From a checkpoint of a small transformer trained on Wikipedia: 7.49M parameters.
Each number is 500 + 40 x the weight over the matrix's rms, rounded and kept within 0 to 999. Layers, rows and columns count from 0. Numbers have three digits each.

# up: layer 9 MLP up, 448x192, rms 0.0707, rows 358-381, columns 0-191
# down: layer 9 MLP down (transposed), 448x192, rms 0.0706, rows 358-381, columns 0-191
# gate: layer 9 MLP gate, 448x192, rms 0.0706, rows 359-382, columns 0-191
up358:498497529498452497541497538500488494525433458516516490495485507505469470463534511549486500433448463405561520500444520517496494583547498541449473533496491475483499537545455548403415511490519476508507507517504610573532564513522505492547520519539476568499439549516473508485485467498514521510544512440474561441495469539541470493551506519520473546565598472441529432556470496462490541462441498483485436477529542479515499550501527489513508484575502491461532499493429430509510464487570529566513468434492520601480500557522513448456548510504529486520435522517524482461577526496497496523
down358:454527490434537475466553525525457539461523471490451465438445482457540451473513535491530531603489502580476489473510539483545544491527493502527441439527506596495515501488546556502517439491489545439432584450476506471509465523462446419462548514455530462511500451466493479451454584539484494473468468530523495561465505502467489554573498472483510554460489514515566508538509497529480495494503486517520494469503444534456490525515545426416572530521449490447494573529544507480489537495425447526534531434499459413498549511530499517586402470472509493486510502461517522457481482519466504533
gate359:431504463433452500471457531441438602499471472483512508508476531528456511477489504474504504357486473472416549521546538498470493485485594507424564569497520480509494465512457520516466541485522511505441537491420496454453473536496449460469567496449566533471484523462528458573481458501491463497416448445458469500543486481420553456480538511521591568494550450468467531534583449538554482421502516446517541569560483535573498527554515450502457473510508549471485537518525518513467500510552477608569497576480507588459533498490494479449485521470515492484484507525549484553466518459515460509
up359:493408484483552509438563420432417497505505474506492538467568504451472531492551479506492497459498515507482475476556460478422461472496518508513517547504478544537451508453439545517507460512504521539547511563507569508436589523510540587549473591498502495537538532581560486561554510482497484473546455505432577448495507551495525544491486539488453527519536565474475563471482442493552500542445571483507506437443493460512406525534524439502483572506478500475467449503412516477463659512538488491456504542548516561529517528531525521470429541417484489511429478609471577481473504534510483491
down359:484558518527528510446576498443519525532457513520473496480484460495425461501500496533511468479492519593467536439531516522638509495468501516551502520527576522531515495489517469478488494458541509470500468466509432539505491559461485560473510541562544538502603502457543549476534521557486446470562561464493546480440528528513480509485481493609506506436518438469487501560531513641418522505510483538460467533470484565561527568500494517497451527534531515462509470499437471425533491514484473419461530533471498492520443518554496477510535463542473463507392510481421492477486517494498459537
gate360:480504503400592513483539498538459508535517468564422513453584560518508463515465517499498582429520477539494523521470496469547488560491476545527520395508444522501540409495560484461434428540519532522554551487477521394469526497566466464477474503476455457439499544544501462567450555488532533462510519505472589460512477515486530474499554457546493523506507510501525571571547495505532515464535528512518496554529573510536452521518490546469472442513465480416526477479448501590433478453493547548590463522520477552501526506519481467542475447471592569439503467467518407521482458490521532485
up360:469441531485500536571540503511521512489447541543443486407522554491461490479503520554525498448400495440496479489534465586484479536553442528492486518510528539485472474507536514461453507484490531464525504405447472520572569498509551480453506511450460527483512466476539506500573508460511481543524483628489526527514418588547483509520499507521522441461493521545508511480509555348482504551561536524447475528493508479464475506485512530440452492425440531438452471470520493510424541540551518556473481509549490476507500509548487549452471550489525458473427519510496592505526431510546515416
down360:485508570531495427466588550479473489533475504472436507424499491487566424455507521463497529372567502461544507551494519524514444479493555525476572527528483481536515497522539495493584502459553523467504497387463543472472468408579472553501515463470535506538552539556545548493529512433477566419522486484486487460419525499550442510502503547465502473517536443472546447544491528523538499467445490511508504488474483535470549532497443477451457536524554469466475496491466503497491544561522461491535501472520545492481413491538510508474523440503507531542535490499496539487556526515471529477
gate361:535523510535462416505510494505481490532483493485455428551523437526557493597545468549513500521520466552444426451498454501533372486502529519450567510530493485523521534584471520482496543473467486497472446468495479433467483469515470424507591478482478476469478492459508526458478525424462557487507517509508478522495591517449477478512481491486548520521564521471457512484462504498478541527502509566513526547465456527468555566493560530543477546464541499440455465477544449518472504544473448477444495456469579497464450505475406518477552466487533533479543518507539486497469565540446449476
up361:532530457438463560524455433480509503563535512434519512526502520540516477470454510518488402508504474470507462513479481478458499514580373488557454470452505503579539517478468459546517485586502515524530559547487448512515510509539540517534507532507530541520533537567481539493492453457505541496517547535484502559480534521577596459482474538459557567484503494457524491435497475519423535503536487503473543446490445476489438503484485495462444491496526543508554570518548499541534482577566497511461519479512519488482486492507474530423511461428532540466547490438465475539479459520451528485
down361:476477576518452539500552518471488451470471538538482485413472545497498474538586624503501512563498522566479483535439526485541479548483531567483497602460504496515508416472516474475544507503523509473475483468474503502512489480462480507493495471474575422508480449402543508496474521526455535434510445491509450432519521550438468511491517518513517486474531492485541518553482498465604500561518471513531439532576565571483557535480518534523467486487540514513582472459449556479458470476471457452500530483492470491547494469517460468485489584482462485527534446565529522480543511582498488464
gate362:490510459462475621508481527489524532481487478491540523591434453511498440530502440460529521527517393439454539491539499512533483475542466498473532555541414533627493452497468471489505533548533495522564583536507445530511447545475584507524522573449535531432553470522547469509520490491512491535475511497506436502498506501532463456477473478428509495540451492468457524526452451494525506546476435444528520471457480528567508498489612529501500559438476474483510503465553488459517493481512451461551561496520559577520485568518573446426483499546468444529507495477467495483515481484467500448
up362:543486522556485531537531467414546397465459492517474496448390444509519497487553501463482482529505536514503554470564525555526433531441502509530480505548574467554536575454511460499541498492478527514537520507494530467524455531528486536458471510467487548474473487496421486463529576494547490394431495548551483502544465494484496508526525414539490528504450586513457503476471517500610573510471550486532491476482489517487503473503498467506538510476539470563450573493517485410568489503513550524535446502491504490396499387505476518446549440541515464426514421476482532429512519469473503457
down362:548496438475446529470567460483547476503464519519537473463425475461564550508471419555537491544557541473524526511536592510532536469497478536537523587557503477522478571531558519525473460477461479457581548530490521553433520502538435482544480545462446541516544529533545497492438533476476489443565526529458521497468478514420464523424495518506463492489442439531589469498411543495405528461459510466442502551562538483542496473491564488513474510496528523474529470427522506517499568474432558514455496462523465469540465529491532476575410548456493545600487497594498584465472486476558545559
gate363:489549484527554478514476480516507517479552549508468464487474525458421465453470522412461491519553444445539509440423534478534527509520567479497481468485483549503440555537595508472476538543480518452528542465534451472461549459451471503551442537545458487536491521422552510511561498517402485534477454535418471510493461501574488446533438514492454501422532525488473490487535490451514515475474519536568574522484490564488537540519484408587556527498472499566506509530459480539480476505465404519495464498492507458475506444529518515469471477514396494509489513492483541452416539471519503573
up363:528592457448487514491566467573492552471508567501430475541573481491520551512448504519495437518472470536432552488529492482497528466520562527529495437524553523510491556519517489477487558468435525536514524532523467520514438486457504493537509493547534528526583491442542470518538502546480475440502425587496521495516513488451584425494487558532462529547489478515530511503492507549499460537479436555508453554532484553484536466490470506502501524505476517504549524531420469503467446480499476494472476463540577487517519468494467572480503547481541494540460507532515508473519442574573507523
down363:466507443469469525461429430453510515549532424558521549504547429540468490520486522528523384502443563488553543527482501497528498553470466472523480517495431476467543511473486497497515370465497500503474492527452510563521492516469568505458512476508528515511461542534506498544447535475573546517448582430536485482480588543441545564481538468514579507571519484541508524483463461428445511484539499502485454486493500433546490556557509564500449442535524475414500496485533464492482566464515537453490496461488546535473536507368543497502422462492563516490565498525482488507525487441506458461
gate364:496554454528551474521464517498474501477503486504483523548488524563516484477638494519482514537456452504500527534436510495516428422499505519535499471520504491499425465501507496489467515477497478452506474511511450472474489512576518468511501549557455437487548492500543512473504505541538596495482540500513428468526504606530537511502514497477518591526482495397523474499466529533505532456545494464543495515527445520464510461481465479537527533504399490557463565518487492453528524533510448464556449475467540415515478507508556465538498555588467422559520448576532481477549507503534471463
up364:511535495512482503547535492496416452516476490462459498521498526482525452502500449593499501456557469484550452514538515477462519400503549430534568562506480500483482469575397503581538532529487513464468461434507498424568537537502544545502504475524520467567515509511457531569488537511520529483480509470474472486468553518478467514506516448602488510518464550464495463439508538517540456513532483522479541498496573490503435554473569494508566480536454502486481526487530411527524498478422476460524436453499525462485511479521509511563422526470537521498440471528537554492545481414468488522
down364:580580426511571472478487503548548481468420474555459516524513439464502482459500457395543522512490503596469435499471512487477570529472511495433540434535495483548471567478544495516439550541558496469517534563430505505520483502441506443535499510459508475509476500503495522430458545527449459489521488494507477532434498441515553504560458481496567514541478511566475468495491527457496451539480565461454509474574534470513488488550540551468498525476460522507454507484577498600483502515475515510523524499511507510401494577487478538491496456456513506489554456474412548470459530525493512456
gate365:465549481455421465522473453518426455481530452468503471493434515497544476557493455464453566537459490514459512468439477458535552547475480539461509497438506493515589499472497504541550538496489476468490564525442523435475511505534547485560503539506556486546427472470485537530588554446542464441485516500472444518484485557434471567443569437499391532528562529537469499534474494436540517590548540428525444511555525461523529511565561483422488569559547464449506486528505454480517569552567517538520531557441504586458529540520532529450582477534426491484598469512548623448498535541518424484
up365:494506533549567513473429542474511555512470540550520540464590489521549486501473486452486481420468483532549470472545449515408479558496533527486500524522539525511451486535487509516581517587483524443530475483545466432572601512492470424559498553577466543545478548573484594470589539445489507467520563491553527492521515471511502438438507464529494431545484524559479550427540564522456517463519520544508470485418398483476497523567525404451477498476458498510544536531549536502456441473532473475481508469535501488496561482507519477465458533429535525470425460510473423509522543502517514595
down365:474521490546536583521443355536534544463459443508545494465415474534517508487501493531487526380491451505436461463455519505490454415493490481500529485527542567565526506467507505516510486574550426599487563558472527496542548481511416508460460510517533535491516553530445583469557474548506430538478488516546405484444473545501560526545494515502555503546449447526534512484491439530486451459504492562541450509451454486499480546459446466511488552522464494530508479454459532448495558472525527496470503444532530486471522516426466521456543481449582542454524522532558413569523438555550490515
gate366:441509441548460549535537456516495499505533473506459498474449523539439450539574531465503409568571534421468542543507538547491442597468473480594504519497535436493512452559515465498490491484505486487434538485417537486524486529548525533573450510512489425501498519498489546518479526498496479527476512470473483606540537566418430488458478458485497446484465472519463530452461498530479516486537548506570500400458602528572509523498565524454435538529488512505543503474600482468515477482446465468575470456551483551551550505476502549527548523503509503521528514513582414533509463530527511536
up366:453498471539519522434438456550441498511595512455438570498516533527558515592566550451554428500560534534533508450580497477464501544418511500489485508475533477518517456447495503472475510489507481402452492507520549508503490503538465506565481522581548510483467536490580506539461448509542516453524442451543508511473520505473523521542399472518551491440511449483557499514411494548434490525548472567429496474518523564471512470511480533509466493506404490443434532461554519573595520460485450495514523534482516522554491448494486507516528434509457509501554440528424498518513549546513483542
down366:540543536480452448565542480456455551500547529497451515510444500402530396432521562458498458485571483587551501485508567478475451420514499488526447459528538461532523537510604518433499465444505532435512479509442522557498503456529491476519485499464518465566491502489499548560499571483472505584544485532554489499553517489564516493477524563571538552488530542515487516522539465550479466519534425425497519505593482439456545550512476457438566530485493607490582485478495568530523548470499480540554511517515523477531500473462512510484508416506494534575508451425519468499495525431523507504
gate367:502576472545434450530530511442501496461592513484530453527435507432415474550542525511539473427503515460464486487499502502487527542578506526497502554604493485525533513507503522550556560547441517477466521489521428552452489472525550515547422454481463549473468527504508565421582469527541475474488506597508494501569481498510486522539525575399443457536500473502409453567539487494466516490584513511482515425502566486489528514501514530566483469502498494516487450524501491528527518503479556540489517436491531477478467525500479494501535453534446522519475553495491454535439504488465490539
up367:489515512460505443533480466448556494543498532524528507527510550522479446479534495516461479480493482482438546443481432515463492445516490499455427527559510495446500508462551481527469548527514445430475464490467475461473569531440527463490413467535470522576507534472536580404442491497499468473520509496513491486512452509589462470440504514550521567505514581473483480496547399493491551470504414519517458543480495395597541455541483490538465528520605530536574536551495528462549489499512519517483517516460512432499521486548530400538492477471526419467468528452483470446525474565499484591
down367:560539482528534436488505388581512484505500512510561509442524549500485444535501493473543424531529490555540493481524438526527427450484490487458486506571528448445532554463545463510508453443483449482527518539475508456471523538475570475455422465532498471533531473555465469538423464478564515465534479425547487544457557499522579441504579510495521502585448560473460581481449503434511490465446536476561454514457539469509534496447505506537444510564479508469481463511596553468465505484510388544465536492461469514476515513559546494457482455483497506484472539536409459489528602479491456458
gate368:475461530463536520479486457528528506430555543450514433558469490464489431501509483486498498544471456494488545489480528528531585580584548547390497467483565474533529455528482496495553523509477451526424449516497424506433524438497455470539580477503494492500576495481493457487502495426434504479518437450505441467537506502484489504539452478545505515433513472557511465543472481459446456547497466438460583429524542454488479532445510524484575514445542464511411502478553525492596497458454530506521550495475534470475473486454569468480548534500505495420537461448488470556529572584513435523
up368:471477549428528535494473493509487521553550483559488493556505523521484530457526519495522498521449499514497562548527527518490482463492489480458491437508532503425447489439512506564574499453564436453467512580553501451471484479506540508593518529487555573501478438507457560527471385533483491527495486544518398515480534529542570470529486488512561446544527479504488497562484523519466523521544518512540474473508473505482514396446492588530554511465421478538546527471555376513488505426459490468604461460490522499381545517516472533476511557461559468492546495458531502500455553461507381454
down368:485483454432540518464459452516488528501471529562449473505499527512503489464500430492424567539513436519454430514527424458523579500471444515519543486518476493478469488491547500527411485543555523501513489448541475454516563519565464494542535521499534561487474515472473471504475575486508479506507575445529506448486528516546486463464476446431528485523496504485522522590531454530436509556482508502451504365499596506550537442571523552483511462567493554462535510490564500614531495508439538514474527518457488437451556498415521529584455494529468595483475450541440455503481573458543476553
gate369:505506478532520513541457510482483549529458468503548480455496486474551491580442512563484527456505488482492492510433550435554527530515449468513568543448531520581536462466523501504504594536518558534454460415499459484473489415473494496525515539476481544511511550512509504478518466469427498509516476505523521480458480521520531456547426479517538535442507459477523597427502585469581467465490606482602543432501498513511512529490411453435460487440390594506479539462539500547598577513517524582511483485577434533507487509501475507560529527537532556501495498437468471505444499516518542536
up369:498520524487584491529542445466528424497531514416489361464453425502537576442492554473510520505481374453560516564485525435499473551482437499495532513505413498542463539531511445535510544514428530524480434512463529449525505471510505537479407533473544496505530461422500459473500442479482519446435485485479549472385485464536553544473493501438531488505466532432491494538465463527440506484472474494550514559505423502493456556497497464450586499546502477474542478469528528602495512546408541424482486443534525506448511489560436509539517507497516493464507568551519563448495490521527484505
down369:495506539431485465445501462484513429516476522502492458554501513524428503432462611538523554555550504499462428533485529532517561520456564474501491501508450499541479494518500512421539493479469526474522440442528527591523458459523527556509480514493527524558503469470442505522458581464489530466550466411473460500505505541500473525524494493498465428486491508486528531553461412527522521538458459441498491555452569491541499484429594516543519556490481488534495424586468492467443461439521504416447549454365506494549435487406510485474556498457502499498436462532463546440575444526502540517
gate370:537542513467497490481537564457525569558489528437484462541512500375484528575480442516471523496662487471468545508486532490470515560457509458469481537558556467514510496508484415508471481457539460425450460515461429506523507534540519438485554463501538522490482459505568457517516526473494518507557481550447457490471477490470474566525492494540491500487436535410573526515535550554543547597519448518506505464482537515519530469503502551504514457462504495422525508457527583539455527468415458445523461433451507487484394524530523529479552443550504448515536532456468484466606564509503434501
up370:474510426421521516500444501524440606455508430530490494443522515486549549462431434537524537458577490503468513455482554544472511460477509457547443510491454411531507492551435521512508449498443481483582472581466469422513509552509509515481475515514539537509467516525465537537483478560493508447572565517556537491439498535495502546461392523513465505488483432516485505581474511463546476471499545516507476464576566478491485521419495592474524456480527435507544452528542472503436486491511464507490549539478467458444475493516559535431503444559510519476533527460509473393416412478563488493
down370:504510518469504543493559592410466404521454566482474474503507520515484478555555559458534500560484591481466490488541481558541429492490538523503491573483503545517473498463476507438465528578508519510501458519548565556472545469492500523531544475460477532509563450516490494541510463538534445497562575479439510459491517457522490526492549546500518549488466550500533490506415484567524524535493463464514536474448451469458564506513456436618463549542418517477576475500429459524550430428500421533476523481473499477553474512490512538564496548472443559516515489532466509486521504464488472535
gate371:508479580565574516512470434517456442471491527498498490394509440505503569575487415489488544540467502517520549477554498514497507526506534539545481521436490460545491470549434454532516487548490540428494462512438464474461578537523531507468487463517577498431519555549490533471509488536499500504497515522496513435482504520454533571529503498499470400462509499571541458439495502547485389536462495502577484568515519507538444450587461483539473543535463524455543495463485503464523521496464474543481483460505542474489468383470522430563563514514527489506468538533531529555432475489524448566
up371:417512420489547470472449472468497481543496416465551549448506467540494518611453525538546490493515455520466425553519514447486521459505496475460518473446452478511471511543409450551559525436553486507412497501555554517443569534502441502493517440443570490403496508405482500504510482475446475448429488434483516533462494428442505504502455500549461455526539514473477517543567496518480468548484534516550488451475473558555495520471545488460470480489504373497515511492546522504532518466482552468502492550417547531412491509525503530474492545453469543554501494461580485530475497554539499522
down371:519459573495440507493468525584515518476533468451471462528564534494556465499495512477447467501562581484484434506507462538528486478510466488507518618517512476477585513534505459495525507479548516561497546466466563518521516575405429472555531469564511568464467441513452519488506466476491537540542495515456597569534551450510462524455484549495536464565432573506536497527483512504490536509488474459501535548547497565559486501497477490399499474504505487487504490430449505544474495538466546470496485465458485520465554600521386497451433499505543551489484509494521492506536479502432517486
gate372:491463506492487494480460544505504495531511455500450469504453427383467396523535586435476476492475543440506533523504434480522531521579545480519557470436520510469502453487552523412551527490440441532491435480442537531440544473499567482533489556509485460528549519544538570457536518483521471502388513453455514546502487457466526577559474562506500510525539493511495487600551415441501515537531414430526556483551441504409570418440517475528518530538533511470492465490518467471454527509467483537484499481424487530441523499517511544486439414492537509497491519557453537497422524516526509516
up372:492518538508495497536495548465500533556505523519503542534486572410508465475565504571528551489516452455467543589521536515553496475494533500465545483499473483457447512451499500465430439484483541524552499483484526558510520526513465551527452571586522521491528581579510510495553485523472523522516438501500514485475580513546468508482495488490480519519506532420548532547519490497503502527560392504492461466430435477485412493533466512488477459595527519454429528507468458532546482541477515541596502558524543542425449445465504517545511479482532425529604507432526521506445518583513525475
down372:564464577565548606515541476470471481474521511501556499506480463510495436500494537499469519540451517494527513521449521540500506510540499482473500437533451435474445529505436526508521589447548530436462525513538527477573511519506531495462538452481505537539482497493459413541594505462493464548506535484555558509562475488542440563526466581501482475449448476414519479465511588532428540501417560510453484513505541432531519514524495562483553488505588569532509502434533498432508569492519482452533492504534448519487531492471518520559514458540480547539483485460562449461456512496491534463
gate373:496500543534508506523453507470524456472484497500478517488473573474438460521479554487481470486565497567518498498459476451443532511504526528490475556531479449434438531495442502433529501514515523510627510529502521453463526542531496515534511525507532569513540490499479441455487533551514447529565528493567562440434498544481553514482439478471519443403515503392559451533481514452523496459560548534531463585493510508474540459511550571490497471514508518503497481520548498533465532550480540479496584472445480421473540517516594574491554468426495435551519486459454433493429549481538521540
up373:565580430509411461505566521515505510479529475567517480571474462502577549480567465486546532514532514480591564540460486452427508571539469480533525477522528489513433428506518474486475490525509539472472489526517455481461518479541444467478473457525557499535537536500497446525456415499466549569394511564530476553495480504490514490494472537537476471390502537469481526506573519496479571502473483465498502535407466528472479534492463534533491515485461478492558472488524571464480429490486475502446511576484547478484526516502485567510538485506502445542459506530533523530517506501418477530
down373:554497495478582488445499517438497536490490549503501543481435541497504463506510611493519560504445489471588548474459445537485502472486540562537496518585470459579423534540456475475414545449440545471537480469490420455500530558560537483519546546486513552518543478512494454454499424466519496516463524403466573442474461451504526504498478489548516459485543492477546510539455514484461512512495564535472505487442471534490569520492524542482484526578486473435488440470512528492534454432483579523493480533508449489504498499521542579462499579478478599497570484446530531537511482450513511498
gate374:423437538469517545425552447543498485470568394526502537542513452478570528513554447507518490475457468399480511458435474444493526551522488511425502524513579515458498470474461446394453576495507524455505569503471457479478480555509504472456522454541478573538518556551453505545447526515545522449511510570525482512514560496487525504521454493453478569494502409491512537474541498531531424487464489530402489528498469499469530492481572522553514513475512533472531484558510498547490433464459538503526526545557455548437540557497537580559433629519480536442492534533485461493466524545503516555
up374:428437496444492482477456452433515513414568478509442537584486532508560421499536530572499515432447547527524549564512444514495482486544487514515573539552461448484551494500558518510468533528485494558438508516443492490533488594578534496502601499513468498455509471539485543492464527528442523596549520520382467450539581485474497516459553486526468416530556486495515487559466536490474466489487554519502460506506545446504503459528562440510558544498559518563589499443549489494518525522500505517452511537467517546523467447541527479604460549473438550582517495482438472471531523508520474556
down374:442474500409505509506394458527534484471510523463450492494397535541484537480542556510451506522521588490493489397457510515533523537492459556522514518432566459479546351444529559463468463440532468526476514457419500427528450506458516449543544432550522517521408467448557563474457450424466567431531466488477466518481570494561499532437498443471511538530545454480527511536478539485540459505480438569553465477489507476504476518465512544473478500469486552504491490526486534468505490511424474464499429528569539527448480455451593557542482528488533473508458520555524577510575445499529532536
gate375:555475475483574503478454515454499506461589544405486545475512481545507455412458533490487439545470494540490465467470601444519491510499512395483520529507524532502523541562451560516432539492495513510434534534470522507501514541467497454520543483451539525583458539481471475413442497529443512518514566527471488578474477533510523516482467548449506533523532619530449530500588460446540512482469531500470477480484547493489442454510496584524517539508510444402479511451565496530504580526436485501491529514545505504465542442507507535494462539485499478467524545525446502464549462536512507463
up375:546494459540498569545523494535521445470478504542583525565529508536499538569511487499444462506507504546531472541483474476523557507446503477521535569464606515442542439554447475488576466461521481503469567508462530523478504539515556509475490529490503528485549482544433540427521498506413494554533496511552494561564519544488538576495484495497449528528508492469507501494495484541478469510567510484542478531451484479416507476474483473530510481595496552476495521427460526415482451569557436530462516542438443491465579586494540480503492519450492499468427516499546453522504537511551555548
down375:540465525507475457498471477433452454565433474494427491463437602497514487567567511453546511536507467493576475504510511533461511487551470525494512470538436490474410536469489501472464464509417532501467410499545488461536552503456541489503459534556494462507479421515536531621583532455534442487481512485464550481476546512489464514505527426530519467560409517473512514470497477437513444490507478558556523469456462477529505476522494536501520500470515493610542538575533498538527442488517508440478528443470498501464394492562500437497531431530499477470455514514452491475528502451494489527
gate376:515587558456504510507461590505479519410507506478454446471472613501461527504486506527449538491485515456547451512523512517563437531430465578535547549514546485515554485512526496469520465515474461566431561451492431473486479515460519483461483511480515547555471464567532569483511477468551477582459509539506459558556468485568451525540483495564494487489476544484530491562500509542491489475479504474541510503579509547486560518534541595479473467550484566491526517486569448553465492481535578499520451508469552573457570503529539490456516471470559504510534534577442472514420445467447485565
up376:592543534525417476405469491512446544507539593522502509477446531500486458490445482510442513495523497443548487444512551482565476459532452508484429494426549431517484494520486471506464532443530554474519447465559476509460499514603533527484501529467487570556516560517474563443519494548521479499414443508540501524562450559538443553538560544502490491507483511500523474437522495480443499410521489504488412527448473484478485476556486522547568480505515488498592421565525499489493487444484514543470456479544455465536530542463457413480458439466557442561441519558507518527515463515503505570
down376:458531534569501458539494536538469508470480535532492474574548511476520544475464576522518464504587475500509488522468464535521483587560526548556499530543532571469456512409494472535525586521505525539543481528494492527524449553516420479556537512530467526516505460511532478499478406545488468497455442554488533492456467488581471510460459429520506450555513530468538537489517510556434539514532445574502483536471408478474531507472498489553508542485479545480472407462489458491448517537485537482519543546487522420514538425493539462497560432495430382535473507424490505461524508498541547451
gate377:455491518536519447482514526429435455496469545486519558491523506512555521477573494483458561528574494509488512465485467474532526527550495476570552482568556484465504466468521493549479541520490463575518561477529480503408544415502553477433541515526473580501451526549468583429478535545484455482500511534482476466549520455561519498466494493488477482504461583513461518553496533452584447549494511561527502469532506553466393489446434569462562476493531425437472524461501530492420487378498489491500488432509527550520478499479469544483451529531536491526503491511546482479503460497483531485
up377:455475489562489564473590441470542492454485545521476517502523542414483522510436561482479409450478544537506447562470532533531511436509497527450454594512510521560493508511552519487522528521503503449498457519531454472407514513516533506524463485486507442492541514499503474462538412383488462545511496459559463475475525483474462526497510543412521449486461601506496490464530530454470518455513520457453516528538554464549484446488592488532472518456569502513569517489551450442530551506430564530508499468480509504478518468507512535477553521480491543417490523495429480518523488570486546559
down377:494498557520540501569499494538471523452506476492497518583501491439496378481522402534482527528571516556538514487522494477528535501453434535532448566498519482514542460481492498482441499408491566442469538481486519447474513422411527436484481492510489562526516525489519494511500533491521512528439592526451534440467485484518486512485542497519506472462453574450552567467506477487518441534574483454584512470532534451494459486494503544487406567422458545503475490490529489449411479435520554430421565458513448523449456530503481478502460566554537536535556519573517491536481504464499500573
gate378:520455538598505491467445455504496553467477472470493542459497496470495476471483472478491541487528478508498531466583562503448434443512498457550454508495526510505520516551474493546470560479467539467464446476452445469451429528530475496502545495470511536503499548564464478492427441474552410559472421465514536561565487507467471435573510537496512593530534469494446528569481446548560533541481493481523510508557509555555442560514450517497511531501483504538531502482454507487483518462544465573490486491469481518418437415497540508493511514428446457500483526504541475503487556500468442522
up378:507519576524542516527476503442462443530482542525454468535586438538466470510495510545474470488399432519423486489481502542447432471443510509512517499575557474451526520498479516436560513460508529536531497410456463435453571415509494496529501448506490587472527445446535462475473451472518569451513511473507599468547529517496501458493422516524509562515461424465524481523469540555446491507515476443499473515562470483484507540431479488504592556407530549510526465476518529530463527438569530540518453525553440557521528479502451507555618447482429503502486475464522458472533477477436491481
down378:464532489541500488468524402502550531439485432468563443437498464524509508548505514590478484520489482497511503481561561486452423481486455463541434494489481539466512493476467546537445538516436461493548488613527479496510426548533462509601532521456520511469519489513549527566500532554532468499469430555607578465514539523425504452481547484474525553492432499505516484489425538516563521439440502515503547436528514505444475549472537514487483482462538484485510460525510474503557476424538444543496535478424551517449529536469457542560496435533506461435536558509503551467484545464543474480
gate379:486449523495519563546459577477488564502480500492486422484457506499503459551505591449433576430498483547508521497557486470494527585468567555390487429621509462496509420396568535480455496441507487492532468559459498513439452515491516514489584524514494499536465511504453550513551474524515577476581475472446578501571510444445492482497503455489429517530518487579473530590479535528487443495572458570550527569466585472443450534458497419545520523544492489444515464484473523572455497459578556464559529518441524475518501508486575492569485582556502479464548562491528568509509510495519470459
up379:508459585497483529426512503513566477499479566586526561485574467491453448446485474501431458453470573465535463502448495559513512427469466522508515474546583508630602468496498482508464553503438445557481563491462474480478495461495407550491406604492535458494492510511450489519598479547476492550545482495459461442544462471512486533428504542428562494501533569513516461514526522479443499537448472445468502445422495472501483479494424513559571526477471432567470520557495541540495525573507567491517528478560562530447574536497535425495462467458522483475527567459527527481480496462482508505
down379:431455494533521562519511526500525531522485561539491469525492500485508461472428519531512306490497513485462537452506497448418519448562472526493460425551595587533525594465575549480518573566597529487567474483455605473512507507537479486477481488453456507491473421487476545424481562586473458461492491513505449465487488497517525537543546539448533467519559535524498507542490481497467478558533520469513486494565552553565548568493557469563516559497462459458479432547438534465460516572518490451513483512516547492489499505531469453539486397502467455576533455523537521469469472463510536552
gate380:499536483405493510476443505469483463611443500471463427490485518547487491491508475482535511499450572454497508462491494549489568459594482479548443472561551497524512537523546551490438537512531485450563556439470485461402464533564466481564547447483475486515539535497509529400532429562580424535488497470507479568446515473481422509456519481508539437461456515557459508484527563530483485576566516550430485592512462468519455484495508478473512551540505475479534545488475480551433512501500456468448571462469475490449442479539447530532504492488477526452447490496428508503493424567540527489
up380:381470411455540486493534516545452575500515457476518514465563464485563484536533549559533524485490535468547502563548461563538471533493500477504477499491493533494479482633568512563487522481428529496515478474524596553466491545510519471507500439552502462504562488482495493530473521480537450487539556475500523450543577521479527506499504450485544560505515501563440497445539481502433488474513526475527509514440542530434443472450533466449442487510433510447438537507508573554511572443547427463487503536507505467495461446494584460568527578493448505491556534507541475421431466487479487508
down380:475476509459544563542462510508532511518517477498519494578492510437494554516462376527545509415550508501467531459463488505471436525517559532498549486486537490565420487458474468564519452521499571544536510588522511493536474551487483507549476521549511498454514518449478548523483479477533487514481448482530407473527544552537474464440493472506518471491480528455416527564512468533545474461494453462567531492520483525471557567440506474506561456494467515567495527542510543523500450441567451508582465549533607549535479467481490549600443596457492439463538471473475502522474609492525466400
gate381:450510494464558507510579525437437411545449553599563485523510469557442434474511492447480574483458579509450435481496578451469510486502513480517460508536488496513576571544455512467525538520438434535490488474489517579438577482527506475552560540491413425610530425463522508553508477471457524591461572509524506542507502473530428476415404467514466456547525417535487480496467516535492511490547484575512447499528514471568455512524463536556545481536462395484595444469435458538531507526492542569522494499497533525543462486517451544510506509503476463478499475548507549526468502521498513473
up381:539544482472529469508479451423501468521509554484526506451478502567462508451582432413536429567495442541484444446531529563421454519514500577539558580462483506535534477533424564534501487575440478501465478460479414532497447568507462441468538468473581586502448498511483507481565555560538518502495577524442483574529457478521507499460459513482489456466531469462455502551546500481569482459498569505533465420444590486594527460501570507563447512452499444490522475464469506528426500517481413504502457499472508486441502464457503484542471403404552494443504543494547522477512500461512466524
down381:504498481526472447603420490536443509527553501544472552379471530511544505481480433481558491516494448524531473538447436515502567522560517466572598451493561471455420469450446554486549547497554539471478516536497485554470474470498543542496524503505532536535517528523462538453430452435540490418537531473420531465431629525478570473561452464407555548520471495525533535517445465522520540465588469501438417440494569505499559450514500448543511535490502467585597436504460530437500469495528460435482520504518510497504468498426460421485552487453486491495492440547522483479530491458533444508
gate382:533450504488527464529550476524478467476529471435521467483551526465509500507434463436473449519464526524467579487469437502501515494459533497504588510466526474474466423540517484554466501424498462473423508459487473580466446505487484432496532480535532422488559508517438563429485582434544518451455469518567489505485549531534503499547506494477523475453465542462496506497444472542528491582496545531539546538488540508448454486504498511471525474506530534591492538515571485451500473483497554532519506527445488484497493435518514546535452499494569515525514575524493508497494460496519537527